{"d_model": 192, "norm": "rmsnorm", "init_std_down": 0.0, "decay_shape": "exp", "train_tokens": 346200000}
Each number is 500 + 50 x the weight over its row's rms, rounded and kept within 0 to 999. Layers, rows and columns count from 0. Numbers have three digits each. The size before them is the row's rms in percent of the matrix's.

# down: layer 2 MLP down (transposed), 768x192, rms 0.0971, rows 214-282, columns 96-191
# up: layer 2 MLP up, 768x192, rms 0.206, rows 215-283, columns 96-191
down214 053:513467505517496490454498487495522470452470458452517518492481460564484515619445530482564564462485496531566491475547446499597473462469482487461467438458492646530482494494533473540398512486465474476495428597573488522438482531592444562495451467596467553511479536527538467540595522522581572514
up215 103:479506490506449540495379420503488571463528457571495484543496410554520541554514509535434448534497473495541464465429509588529548548474572423455500447389510633453514533592502554574499439492532503462522505537532536464469537407548470513569420548503501449484500545517531453508417569515411553439
down215 098:528461463510515526485432515447483439484597476499512454555464457643530590539490557539495599512497519498517473520512523480562500616564568525489442523413525494504459547508575554562476645475487445527494376474531579512530594437512431488600425440502526474448512515498548593448464474506440554427
up216 106:434511473521537599496499579497443543448576408485531483489441408557536432479506600548558455485513504493493477467463451442455545619550503508528511518525446460488461438518491433448481462507553507517456464491557607568548541508569560453549531432424508560521480469477526491529521490504557570536
down216 104:456426510474507553475539387501497440502529402612550418557542397577489539474609554582590522522522455499490433429627492505508482532462490452518462465451609489456471488524419496492453526446461427448476532495523560479490536516454475521587478445510424560479526430447506550554420501441516553535
up217 102:461424460498539494470583490491447465380512508461430474445515479493431446510565504637417453542508472429551494414431532477343539461496479478497595479528450524525510519470419483477509456470488483508496483510516493515486574514432518521469499527477563456588558524513628467450484527473567594497
down217 112:405441477453513505477517605455475447498533520392520485464485475477491506542421593405522484621492492525560493499407446395497537554515570513470408456487473509513524546483558524445526579519370567487467485558517412531494518546576525530506521483446568461538453450435558452479578452466462422458
up218 102:469460490530523548525579535504484443533566534459446430575457427533598494466610521496578603479496543530429589530513461531452441451556557516560472542500504486467583478464501430555499436546532519460503449467448436396514561547593614471514497625545516500490488505474497502497553503468556500398
down218 103:554432528573455493572550529425468602506572503419503510517491578469481482527552458553458568488497473481407602439496487434520406472562540502534460466444440515535473447526388536561538512533387483390469437575440518503418506480557620507436542551553564485448414545554462419472569523559520504480
up219 103:562511400571455535483418434540488549474486566608514521575446569531480504509484580494552480432562591509517565529531475478505561489424419591510512448512444503492520495547547406543486404485532577560486491505489454561454428551467480462518470533431369499465460448488583494575446544511552403524
down219 108:602513563516441583466528434497427432526512534561490493545485548416541467546493516390551575473475589442476421578455465467562511515474470514471484365553490653509500477514518457581420479518541472509463445455534435519520413391432491476492482433457449448518487563508460467459471416446452445474
up220 109:535491527524515599466480451476360523479487485486513471505539454506472514488486505494566485420463455498379461441497523476477497472481520475424505425460557512459455488474493601581541502564398539460477432519471513468459623575580522506555457546541544493492586506499370611496480498462459456545
down220 105:512443591512466557430535520529481478487568448497414419507432432557473506471341534575538533436474493503468519514422448505503412441491461520503536540529578456517449472528424567534535517475521467445455436465490426555547526458505471555517403483471509506513451463495411583493456612356438491480
up221 102:472468575577554453557602465491492444438448567480504487486488399517578421579528519498500497506492449502551413466515521560522446552611578579643479444419552474557576613483613517512501505567542464497526567542456504495520502507573480527557418508551480545552465503455525602431540464510400463473
down221 103:529395497498531522571555590483416441401420507516575483529491470468487383585504481488564450511560475545462554494484565545535516518578611510617457429454433488525478454451486457440449508518527480423531608574532531519510543518528562572523514450497501496552484558489496532483463499394492423474
up222 105:445464491563452563435574451502611541498504515515511462544482549478451432496428465470517586492572496516484581475407532507375512482455532467569492500492495510550572484480462485441472506529517608480553468495475542451508516539496480528574385485489480587676526503544488524491470469432584478450
down222 098:571515484528395552529511469463515492556496494561535459573367547544406560501493468468470507536521547521547601497507532532479461519481430439524464372464541484522433455423474434412449484466588474449527364470507469481482448499467494553479463521552370505564556547532441536469476485492559491440
up223 048:476469492460535592502499541494469481566604472459489544558454427507508441444474445479557581452572458465469496517515519525520545523481507476507410510460495490508517556438526411516519489474462424598574566455501485508496561513447519526541531558561441429491402424523504489432493533573525512525
down223 066:536438426408558546545600490559474485487485550486448597509405527554501558351476496551609520580556549492572559440457541521606432562478499507470534402540519534512439491476593526486430565542529526481546546479518494539510548471548521507516480534508445507511477456575517446450530537494559499436
up224 081:462481514552511461557478458439531496413544504479490490469468463559531498464451552533484616475440489416533468490500523496581528438509491512519536521491501449532547469500421472496475497507494417519513512460445460497516434482490443580505488560566552518563528532516525457510456539525527486404
down224 098:467548431529547456464495487445488503492437516450638559496506546528409545564444562516481446537531518461456556482502545479546407491516494557557562439546366530501577422506446502496505563471535477539345546460485499520526346477485431474523471519501516400452533451521495505525481451567541489468
up225 092:488595496508547525568593550495459491564572503449440485429549543547485436516532471494575452411513438491556481550487525481398522484491448549459374474562498525546493519517538502488525450565536547433450485458610387525460527506458521507557501482564515535491461609441462541443527550497534522548
down225 096:510557436546559487541553519536462448500519538457416397387474626577506529450538445412501455382474420477561521535457543468547614481454457539503440464487480489541459498530526455573515467509544496478502440358620462441409547517485474529537535444552492515548560554434495460462513509506468537452
up226 092:511540451543476496449516435456413444539558506477412506484616446506529565472557513454494520484539430547404467454513504576522536549550519525547492519465514611526544542565436459555496579498556485482461458513509457534459473607562442486545418538505435439556446514483464510448499514454547540465
down226 093:498506501443424506487527512433468457481553488561375497558519488583567568478611474503486484480546545576460483466503474504581536556536524545486492435512504579454417451553501462501476504463544453431444409498453434553464461554515497536567405522519465413595457532504557516467496516458488480461
up227 103:529502571513521496415478524431473482435575524458556414458483489528520422517544491573488535526468499435423501593483654490469452536625499509486490551447538527475427499460507454569465425443569472493492527490484575464520383559531494506491430429458588374501519484491504444450539501483609480459
down227 105:461456538606429430492387509538534441465509503481533543548547522551489442424507493473469473580526421573508478413487528557573425508553454516444546522472531438482510430490363475500554420449513502559551518539468542530599519402464412479463488465451502527459529494467535664550561596487461506499
up228 101:519516536511504481535576531558537450439563533473468468497562555592434500459440408481438513473557517360552431497491406506494487507492527429521497544467515427464520518487473461456449486509503503560474578507583515503377434594545411472414434436403485500517530529488437480510452538529499438473
down228 105:548538577542405566470435464463506537445478457432477547491483530492486458415468546443517543556576465378559478479449591523465515505530460430511474504490501484620534532513546503429557523485450504443559419421411523566421523455544563510515540548575491540493593559510419452465442498473512412610
up229 101:533444526520503463452503448537560511629459520451520469529443503443535559427407539508421493542417409623452560409480424495514437542430456548558471538478586556491446597489547467483528497502548486390514515475483473565589500496500456482509542511577442493512543465466438472553528499437487487551
down229 100:527488489491484538521586488474414471485522491447507407497491507463566571512485487533482431452505444510575553558535457447536513509521481524465511462508361579493483480561468521548500454548443422411457465508446531504370452476451500485589540430526555533453439488590500521525492566498503500422
up230 098:456494497389579477551472607416471472487596396448499534541423507456581449517384486525515519503444439413582580478472496548438522474510445481498546553469410556585496545522433438526512574524520496469541533477451475472602471504445484463513474502467490561495535503451580565567501520572525454440
down230 101:584456508467521459537543465450483414510570472523552493518458486518564540514521516536617471544553484512446531546443535492501498498418466456508498417447480498442505464430478560530512592497554436433557507416553528439518491475509387528400448482452566444544490514441524418591481559521484515453
up231 102:429533613542459544502538466456577501441427465445468535545533524425401532418533543544468588583525439457486526507608485470519454500560498495476527565474498490429513457493541583558505533474579550444558482526514525445619463465481566448471484559489464529473529497551461490495481434408471445465
down231 102:473482528477497574503534462577588503466552503536498526572448548486424528491520511493478475534554406363480485453500520523509461483461562473440473447479499509554462387491591509470477627528472399475474456499449486446528498457568496466461439476501412507458495539503564468524490552463482491481
up232 087:628496404479459473481504475559437395511426557490415417530488574528502453426394581503621478502571490575550461484487524548500481482495595558483474493538556474484465569457537467496537493493507541452537522530481456410459411542515480561559410516429507533416466586554513547502473471523465471537
down232 093:544603508467480541445527474450609460501461516402545461483524458468560490408463525413506466525398469538522423438526437673558411539466439454524431489496455525476398536474530550425512501557473473475573457527487429526487447494466435556433531525500565482490463519481536417540526531547474534528
up233 102:432429504422521468448513533520515427451588558488359491555395556589567533507459513413516508547461482569472496548477508571501396508533504626510457488540498522541639523513432540458509421444547585492510620539529448470428501421457471522472500560610456543478571494497477474476479475456556559523
down233 101:507413610452458532482452608500456567533549549515483491568496545587531537510543525450471485432508454571477532508431452442560445511577520449532437509520439564473567553447449497494433483405505453514472520500562446484478513445549551610570482497505558517451558455412509481483442459490422484432
up234 088:610523557451530460547562522496532541560475531546454449541525480502505540410527453482475490484503606486477509527509500528438519424491496499423561481502548480528403628552420417477458439575554485434551587605603544525478476512582481488496576568552429499442488541447480437508569471583541371437
down234 099:483491457542507482497489579488461502437559478513440419458531536507410523383365526435474506472460533524482533510434484476463452545468515566381426517501518464515476486497455508445460563478497573431432488599440543481473504497450481548436481485622501437498408520476587429524562540445594526452
up235 087:499551486484501471575541542498554457458468501497450561532570477496467504500542546447509596447500581540508452497564454486412414473453537559490561465499449476395467562437508540487494511549470433389529494510534497463606515542506389482515555444554502532466449576545395541529498492510446487430
down235 088:488555461550467503493435549487567482468467525523525529580589506523467476472421530488483540485499524516495493446491453434456419464455512530579463439542472461425458589412523518543595522563470518416512495464536545441550520605391382479541509450452538546446473544435500593592482485527437461418
up236 108:551532493360501506579523495429544483500553487584517641497469438516482421583486544466483518517491474464505456516522552515493530483536528537531536570535441499493514520508539508533497539635467566400510522488540429454468480366641486528575562489495527502440530587427503558597557538490491520529
down236 111:482450440552471558527508491463571558415468539525495551437436507533508445629487513550500410522529498524471540487546456498497538527535570539589578540496493528445490538582496585552561598404480521437512529573479534430591445421546525422531459449524464408430547599401607534570558487467433493432
up237 106:436547471512611575437480497538395467562502498486528456477519482574454376467491489513398463367539481463477474518483512456522524517517491479524478466498475417499465534513462415539514523563539570476516445510519478475523495574499460495509537547469454522503481489448519493482604552510520441524
down237 109:486516410497407555503492554515409557498530620596513407547479515464501578507479498535498619448441449441547479502600433465481481467450493534428585565544556416459515509481460525505522538578435469424517497534487468490572543502501458439484567533433513498539469467618497590531421495474452469403
up238 110:516526414465570550479553484498446556471601519448489517457545535500447510490612510487563551471466548506519522569456637462393588532345549527522511531451541438488584541435461560412484604521564545523423413516556440494486511445495473534525505553599576453547561564499520397491490552439487484410
down238 102:530479478470476517534569497520509535512559468544514529475453544571484448482545593521598500504521568573502540489415556494480620499431471518484441485479496451576462520447516431409545541523527502465511457495579442492503536475391466521543524476537519389504497516552487473478578591428522494465
up239 098:562519453512515547421356546433522522465543465472501522527460548520491527499492512466444347494533517449608550507583526485481594441481516585545492534512480554558472455536490510507470483463409568506526507469488463422499433454445587410517509595507471570496469558513497535415487453558389622472
down239 094:513600528588435448458478507490537539488521465460525642531436538537463435507545466480482402508556523505504562505496423506460535439512511464581436505515428518562435444534425531498451487412519471529464497496524467519472479441440470552505505559497517516435509520423562484559568462548490559547
up240 098:586489474458541540538483514633593504515505496485496568508535510455469571528513505507423543441495498480486477550527487456469570582393507525485481427458371523448467546456420522436474528509481418471474543530471482483547423633452569372563571513532535478518404542478514420483542528513498512537
down240 096:549487471485514517474484542594609433465554464619510522567505515429446602528562534557455531403464491525519443562480574423472557541490508550494472448455421501472431511462421553431523535529420373449492542559452593468546461551476527423504536501471519503508434568393391467477566482522520496550
up241 037:497436498509542418554447554441521458486478547492599492474526453490602456417534472482484506449496495514494452478539488534545538484406480463581509570485522432530569573489511441497499539437504591412560580488431515540448494501479539528594537535618541420482548513438551511534399428484497474515
down241 049:439534435464550516475405520527461433392453517422512611539581495586533589623525526504417556493531475544504506522472427475496377471465504588543557378524466584506511477509508471491473442431536453424576467520561500554500471518456533518469522517489563501498439628576486559466509475530579559474
up242 097:565525542586485486475507511563458549559473474526465544414461534583565441536527446451485509508519510611499459515457504508510556421497521572490550584585557554462552507513539485476527543529526503419459398493525558511513567486530459553513530524448480533459494536535407445560494504527501520537
down242 095:502528526481495545432446436544464451510600470538504461431461538556609495473466464539479519496441533555433495457479541519469447418519498440525509527506364532444447507479486565386553527545553434461425538539491490501489505452512561548578464430521477422468492536531409364504536448467437540501
up243 112:492530502511498555492528452568486432578595494429494510431479570561492542505448613426605531531416532458517506533500540507463390580515491508452553569426343503503555491502566574441461453498533527452552480396521531467466517436427482459530531431577477554511490566510572419554465473550571540542
down243 106:474566504515500503553445463586554505557444472471512460441372493540516408500502509484587505555427536533597526529483467397543494449484379476550482487555386566545520537436427432478468500491438623485508442536508573454491464475409521463503557401526455458544519524516558452524456508589540522609
up244 095:562508516559534424465527487514486409497444538486467523491515582480592538471489489475523482490547509509598381449493479543497587458486483469556529456453551541493546587607463557501518501529531549468495463495524548524448518465507559461504533473489457571424483604480524560494428381418536475571
down244 096:511578556579445385450598469488517451502456532572454526528487591526536528558517546406630492493442513477481509540475548555496555454535511473585471408454492486508534500505464559462423587563395524548587485483513506539434458469439487481530511498534510490459557589502531459457506486459509506471
up245 111:490518537465418545523457495517432542494496521505545430519541532626415520539469445604518479537520594476453436473544460549419402444443471542474491572544492491493604486455508586486469596419466509433549449491498533499437458471491417420494529541531530409504521555472559513408455481533521548470
down245 117:448475506476497542503478435529617481486441605547493489504521566519581545526565447470513487473544488434524460464492446608478496397374436469528599574523413469536517442672514527451497480527535509471507555481504397533452467533450521414514522477509502469530512531540518452553468467468433511529
up246 097:450553523389587566581580487560494466495520561530487440483521561555609507517546383531467561493498503483460439414451555527440484438527485448587504513468500525549489534580553568551406425511578463514484489530489545419486445478503512548477505483563535506555396434500497557523474500449571502493
down246 098:511574456493508512603574463489563514417492447514485422407495643576495515476472457481561485531478492442511450450421565514476484525540513500592579479448499553443458398555502566401470433519488449482463509593481538507498504421477548594538563522500526497502463499489483491502505496438592542472
up247 096:493486504459460476505427457499540588527535616511475510511512483545492465524522398535568532511455627550544412553526506460414446441470461576495499472451512609463513532479483540495490445483568491426522509495532505586570521523530445515485454517464428458456395516518508584466448516507501526538
down247 099:458485506552461503491451461502490541548485490521516500582481602475505492533509398514495511473462560593567438540568508425450499511563447548567452495458465586479510504480468524473404514430496501474534443436495534537552462454420480532502473448516444531538407619558512603482456509481486525402
up248 096:574523475439464529533499422568509444398476463590480495464457511484493510492553512523470455563498467432479530555551440536464481527465631513546454566530423475488489555476454529524441519401522502504453499385453511399452488416463531519604477449487432539521542523526564500568460487460517498512
down248 100:538422497478529523545597412489422466382514576542527521525539460456565441584471541503493491479381437505488462505551496526511425589469490531610517536458471490502456504424502599576501473494511471498468431482506440463529448408565530537582571522483486495498480538556520413508425490532441585563
up249 098:465492453526545550447550547475504579530570573451430439492427476443475534491486475447556452500544463523562449549492561435547488470444526493540521579435503444455481505517382447450484521514536473524481531531570522587510447511475505371518507581466550440490531446480502473529422509502575490562
down249 099:496472460404493465469504434456569520537483516462513458499384448565516499466563510575533537584555546460539484548493563382520524509520471507528466462511468461458444501477566463469560515513479472595563455468458510535515482478483525525505454509522526450504484493542540553621481557632551514505
up250 114:477454519424530559521478455548520527589453578425469460386504527539477561418453520487491622510434572517595519412488543573470464599551483507494594500426507574555523412566591450561512460593524531545491502550488487445410482500482475533469453510464529571512551493462507558451478596557408462468
down250 105:479542468503511470467645511495549475424497560429482521486496462475443487561426594513503490528584491519518490558489466446584372560463527482552501402571515588545500501484499528483542595539442444394491496577510506594427546538438487509462482474490563483462568460535449544560506542522514399474
up251 099:506439475441526387448547479562547488569380448459541520490607530547591560483396592520495453589501538540468471523509530587546483497467463593470530442490487485557496508499511503537506479464459501470476428436478522513477422498429469538535473508486452524546450481521523426511483524540434590538
down251 103:468530517562486459403558494443494473527412480495527559598464519470431539484454546570415458499502511539516529502514488499598567510521505519594502524462492482477487482449474477518509598499499417459509427523512545501471444474393466486518455535519457427526501470488514417486466523510441503536
up252 103:515533545516547514446477534457440531513409506513457547462461532570536431566423505577431425572497420478382499397523544443482460528528540478524488550513540492492481592549441554516449515436447495498481530459562537429514518507485480482417549428500447480519627513557504485445476496424519529480
down252 101:453490490450452544459479478401445505494516453452441576552492514525466450469485446526435549551534513472521450440503544517544466570585534433614521510522592565480494622523504489479530457407467475486456542491413501456468565434540474598444518403499408495569518473566499542506498579540579485481
up253 105:517474473366499495492460524542472554450515564486462494579474596487538536477519490536434462551474498571541406503578447472638548605480417533506506543479505439577503563437474448473503485511430525422540517435504583465477494492475538600482444558480515428499537497543438486512446595523523444451
down253 098:549480483447492479458470573460510548483491509421548506527449475581509546476481430567464516557475505490507488514469530543491593518505470540531454481446575432526459548438529563431516612488480493557526470422604509452466557505448569517514479504482414396487615513471500527547559584563544489542
up254 110:476504491493470496592453472546513435530459442476537447466550502465492643432551563506471428428410496396521448463550505519516558564399505489527521554527507540449478508416555409578409514506503529503492520571418452487543582464497571492547535420440412517490475490522453519532503552531580544524
down254 102:508540493504458505503506624538378439517534520510558393521560473449600481518505528514504412455528500571542515499561527456458558425448372469495485528543431483484565515401570462511462564532417338496401436503449517535484537519538601506474541410480478495533531520563452492535593415538464515605
up255 098:445616504474545467522506466548492499540510574468463495611461568452557558477464464480429441485533573547454458502460413520514460507362505467480516471459445467463569513437501541589477553476517402513539509459479429496504453512553516514483546501496527407536589493484461583406469523527462428498
down255 097:511578505574454447573487612458419461529528564497456474615491580497482578557399477465484462526503506536521489468452428538561502516457435472510555459537435505521516602416511549542497582509587438523595525474505543486528496523578580508484464430511437473521523521516452589383512529485490518524
up256 086:483503442481489485548504462516486489484551528474447511471441525506487469501402479518486544555569481523447417446483490417545431414463521587461554540527436522460423572425433505467519507455501517521544614427512541510530396536435573437608580483512556518590516503420543532501400522564573558517
down256 101:494498405461525381519516546450513477494559463522494383553487513468464491483565532478515507453425575484499463572475449576564444432552491463632456550513422399501471497509535500440488492493501483493468413452500468492552505537511466494613523526444541527541499458472481450493351554523515528503
up257 099:425574560510556576584464535541475498387590519532576549491538554457499567504416498505455541410522456340501489487434553459511444506467417569446480612570471550496537464436436550415459528430526543526479476523513487492502514485468499480600489503490450572497420496506519457444521478546610480573
down257 100:479466516530463541494539443513594505520486462502506558489467572457444571527543469496457595442611488362441527491518495521471441500505509428491501444456535564470519526615484563438566514483465526555467507479463440593399426469357503510611446452505358574490523563500566467370549519495540513568
up258 100:549488482454519496417412585519563464460541475500497449540455441575480502436382542488448446416557485562565457455507462552470478496496586514543513541485501529560492544519504464548534494489484459516568440460480408573611453581447523436480516539483521539509464477415467371474463451428480596556
down258 100:536497388511469445484473574519516437424500435460582474446521535502505473492473585535504541622425533487488478488509496547491474442464479485500524545469462480486398570543552514576581544459556460420449477487559410596572459508390440548567431531470509512471541515452498536438535474443491578441
up259 101:465490515529454462560509411613518487456555581500460484510538509579468498503549539603468498479506530528469509500519477554570544442378518452486443461516430490536465508513513536577495538460608519547445423448462412525463482452460514475508528546310528483413491409532583464573452522544596446459
down259 107:523466588510451436499565454465516530476428526499498548577421408534487522509499561507503436474509445533528503512492526465452592471489487435496441479515536472574454436540566467612554481580440512566431465428543375454528377463538521472431596466388477463516424485520452474456605561480503460417
up260 091:512588485510539537515510524489434560507610548495590418525482440505420453529459521459585617510418493490456504459527546561499470570449482504491494554542542500444462491490537534517556573448549505518479549446461614497503416453552516437463543495450523553396482549489574522551543543555512437466
down260 104:433530440567482460470458510522397451518561482416406517452441442451501446453449523395528520480532406463544502444518584470578523512479451476486471562510417515507511476474458541557500488509544522420501392550519533392527503540451548481423478415583442513512476500521501528483537489459558567480
up261 101:521504495487516442474484548567458491448556556407424541463551551505497535506549516533558523511468518602517461453538505601444494555448504521556500632594607427538444472467522376485478514506437544519422401440494493437476452503485488461446508595493462505505462505493471562519457556570569523484
down261 097:505495569605448486449480500524453562502527461427513536538460577462466536481453515534563529431548530601484517545468452522546467485484504478484539471632456477447414422495425506522384494582406467522562496408423540500496542458527564419553489506585442451551473543537479487486433523523434459534
up262 091:607418419525499537502569496475563517457504543409416519606530495591481506567478537404443520457479501514455555507466536513499557573479525404467518478463524487528543535469512604565447481403549474504434466494525507509533507449488408433509562583439422514547468459483525600509494494454571534397
down262 091:563442451513514520446588577514494543473470537443449560557481493566510503601467555382396542514477507493509519437502616529556511589506526477479517464459505539497512501538532626541505482503499451488432510476480448505490501466548419402484477568413479591535444470484511543550530528452542582372
up263 108:494504541482509548471537454494497431522524502425482465480513526446418523502531550491548440593445459558456562560478511516442499501424525482585473537449507530506531511550521480502471523404453547422483527381476544401389518382604450492512576504458555519520478561537440476474475557477438457536
down263 107:470552484528463430492544496493520371539463366533438556537517570498438521483519531439505489480498468453426502499589535480522518562466532475598461458331484496518531573477519458454476476458549505435565503477519553442482496467420452453492429469471429627508494421584480421491553487612495488562
up264 108:447485479532494463483455475565479472389461462605515561508499534449417480548502572427453492464471459483562435520525591518508475591606538488518464552468544511583431527476519476530552474461439531538476594467429539518543566429533537554525525475452543506615517570390520519520437576541515444574
down264 102:462461516602485472474419498494497497418453443546441469424577481413465549589463526497437523529496473549471501426544614418534539590566443527590472436532547551569599479511543458419538383496475582510467491512565403496496534461565421499441586480488443395541485443544431470488499490536566529531
up265 109:507507582555439511586579461551565492465518545423506495489506453582463498446490453470490564589509444483415484500489568536458489469502472479582482433490417433488491533524417524486515496460347575474572470554492408486403502468523464517568518565511479560500507480597505539478425522587552500585
down265 112:507504575561479515593473531493553486486505523526514427485454538543474490505525487524466540558472408508426553474468523529622539473433421496551414432424459449492518553481429525514470516512422589490506357466585458460469520441444485576522528530458528539442512538621513531467512520603473585623
up266 115:579521495510522480430526504460528491600515587457433544533480553546518509436550516510509526504546505492552484499405465580470571505583470557564504467504471420428532567527495464670511518523547596424513509440487496537528494569528441593498538530522529510524579457458484498502459494541456553481
down266 109:457473471488529538476540425583528463655499557463511587467477468454575604516448502432504419496455503566576475417419494452462473509510482451492568506498461534423461585584481512495427502516473554565512509476492596559584451476446500512511375492512468496493520477411512519443404516553463605502
up267 093:437514482486531471501564579456555521516439586468594531476520560524498476549516570459534520532507434453565458475505590475516559526491478460463471557472491405455497458591474537500449455572503570436522527467507496538355594573567512595556444512447522556491514492573580550489480541559446464549
down267 097:481489509553446478435520483461514455511464435514499529509476613472421480588511590495468542470520531576455478536483566516542415536516494456523488485489505466449479503440422550439497439503451431441415499420435506551419534520492430535542474503420431515454477571495612542562478521592553453702
up268 101:557423520441570378574509488547567475548457526421538570534555488523546526513481573515479441488503573439392482517539492505515557496457448491558579554482484584501492358472422529458515491381531529517515427452484460486481450536532574464488486532499415452574510531467564580531415500490530535474
down268 098:629469581579548423622564540566526471497467474486518594522504493552513450494479457580576445495485478413425560491475561487466568447475523426545458549522489553449452471492448562484460473513436482510469502525520551491477523559499472507522476496458408428553513575534504573458469488552516487414
up269 111:558529506492450549523544453482404462479544584590481505457492439516511509526442488505459587524590469623527441424467512570478534515492586504517525452468527491541468374503520484431505495500507486544551498516524397513516490459549440483523545547529387383571394450473510470405425496594542494483
down269 107:424468460471483473544595363460429522533473562436478425473530496524509562548456533469454610567583463553596517413513498530398488488533488488598481430531586475487453442518499505466523524476495486410568534481477419438488479495528566486478513506596505492552478492485538452406439580477479426485
up270 101:395530505521483532502545488411440497501496595467448484479540432564478498543524443603433440449445486567493483510516488427579446503462558562502546571458428440565540529455481506505574466469562505507392528518448548442464497484413489402468385494453515416429517404454468532509552514545520456558
down270 107:491529477541415483446487531493556450547445454481505588514522525589529488424477438594499488519553549506464477456579416453606477473592501461481570640486453529464480491440478536507458522497478528483520534507513337514487494477492552446511463455526444526460485444481470478506518505502457501611
up271 091:568421511456493467484482535439467553488473477504572437554509442493486556503416465454492512423529485561506508507625422540520509555643539446509539499545453457542443575575514504492605457543453463546582470551556453472476419507603519502524624423450492491579594500492478498571501528470501488421
down271 097:548440531499509467466470501446452474478503514573473491598455483511441579498389418472517485490529542568525492472478475446577498527548496494525544518608402534552451466549490478528544497518455435502545450522546459460534452501580492490523531432415484460530546552427445544514549527414505539473
up272 102:576498494436505483502524522479498545549418543477394430533520500465372470590537588489447561530454508498512498522507436541505480548601457453476488538486503501532470510502441505529434568520566467522517506513490548479437429607391584487498429451432400493414474456551466484459454513578464526501
down272 105:573580520475413546470499496568473588422495438479453482526531582431424463565452478511497450500460457391456545497479536499504471530475443424423472521598364538466530497589537529481392532479530497579559481440537488539472544443537594544562462545548382490488530489437465468553512610520470491550
up273 094:512589518445507475452435437457556480421524513510563492493526470581549489574482485542446406482578520491472531542541525458481473616428447455478476525459442490499477514485505448587541538596493476475557577477516509520549504551556508510438473444529512442514464485498373563468513496474537544500
down273 093:507577512436556500473432515466538513414462443530529554555501475505492494542497507533474454500462531537518568451570534411474479604497569500561461514490426577465503490432481448453538481511467496508464503487512434526565537540498469536470520451495451469457416549473439472465526404444567574553
up274 099:480491506537525516553469426518498469436517432573513571478451454519424646542519548460468478550529537456394483524514517504523600566513561436476500528591529499460536409535474550540425345548468453542407520441545469440538513488579520505604480544557491537458565523513605498481473494555555487491
down274 094:513532518563491455542415473585512488416443454522475506646394460485418592547484552445502449534532490453444503479511517529474571571597525422487443473560569529447501407461470540484417456555435420512427515480514458490516511473493487538497523511428481496419564555538597487537482538534597490477
up275 108:449548463493538571479495494548489419563508482491508448405544475583571459516505460437564549373571458545525523537477419587511446454524529446546547503558440427527604436428472429484389580502544524441583532536513517479523557368393494563577529464449513445550466545588553497419524527476536459491
down275 101:521512432545410539483520526389481454466506526623555452463466515475518461465539517424551500470513435490466539540443386509520524584513464474610468426484449541523497437388508525412547555503498464459543493473475536470471523463448553532445478443532444387519533514510509450328542514481515501465
up276 109:512430557501524510460510551415481474585519542478421516577553474513500581469520473485341414399423484456565475472452496536493571439471406606532532512540511543534485572572531540458494451447475540519513529509452434431418508532546493528506632510515517548486557508371452501545507517563595577600
down276 104:484462478582494491388475533534542620530643561463478527581463537538496435477454506580483479530474522509480618477360484508540469425466516504437508513471438465526493526528446549436478435523501390555457547535477593485550509607547539505555487440365549493451557525474519521492579518485490586524
up277 111:466415516495553404496476482545467491505487516468579525424493527531568394553414514553539509558494480478484505423501552563473442487515422583563527527534441492566482526551597480498551528440505521447534557336489475477382515472494490507560495525474479445484494461520463526498549500574537503444
down277 108:478428465496561444558502464565566548483421550476451549476528546510492491532398440518536488602530477537560475525459583458422473480424517461493492485565403536386505491521431497537531518551503528512479445460560517490528545490633495489594519497455433494500442552490495547502504415586451588483
up278 094:366458444450452485556576579558559504489482520456567476492460486481549470480498523484465483508502540535510474488470508405632489556598465497480461509588543607469523560405484528509522431534568476454563475457528453497479499543525478488585483592475413556607488420508491459578544561445463461481
down278 093:414506471515439495492537576554485483431454527541559529476448541485523485458471537422513417434497544565506527501479480492645593496577507517451442405573476466510488591400468551485489489530457544476555425444584540508530507521628514503604477542444507515509531444426428516593512506476493475412
up279 104:555567460478488509524513463442484459587557584479501552460493461536451551437397432507520577506546456497419476454566558506507510451415516500475471450553558529580456497477614522547502514539564511480465461429470502550485449524521425442609499490424486499439449539468532588551448464447523490468
down279 098:471489482564484433489533437486433495466524540528549446519528485500504549426391433498546544523541469453432550485541544539525444381411465476650524475590545618526508520488520581473531517520521531439397496526471476564396484512503521525467439451495540474455536549520536522475452566435521518548
up280 101:501465541449565459489503497518374579471442470502462477519547514494549515517474511474567478558517457567483493526570520498480585555542410480537446547463457585557463520514537584512543500400507586392524496448450491509552547482504509462424452509504604512510502421451497601507440468514531419496
down280 106:527487556460561551468474435519402523465528502506516490510525549433579519501546499533488463498546440485473525465494448533542517576496478505526520525494495437462360452556533565519450614467500533541474598460461491505639516562556551592486444459461526543530501586494446513541489551520492523520
up281 038:474464496337509462519458551544509486531500476464574542451464498554594467530519524468525471435513467546435547478512575632445569501545514539432502467495438433632564516466520495567497524576493454502571514487454448501518527597410511504477516573543491477552546530619419420475388534517411575513
down281 053:537514473550509499508522478517494587529527506437446496500541468485588460559474476626425617560486483474452624456501533504470488428604435514458444518517486490463411441515479566408501515512391547521476503567542538498485620516423423545534483516539553461522543484440497449524537399514580483519
up282 041:466495478411491512495442498543486434622569448424614520467514542456562519402476467502479538508518538516445519631528446489527483537487560456446495498533507539437546570517584470529504420458543644537532565499487516532522491448501438478551529588445534442567517488513538574496421445576594419448
down282 060:480449433564565514518515531557571493569422538448437563556489465473501502419549591539549461476459565428475413522457553486538575489453505554558552435487534553483496526547567463487516480549419538564573507538425535495440542376523516626381479519430440482505545516594522487609467507483422520507
up283 092:508441507570539488515430527518511544483573452560515562522534473464464581483470473534484488524575449501366623539434504536480526558473514572509582556643446585581474490544494589596551547530578529570510475439565440516482533391489538437495482485490541529564534577527507468563540530436467441436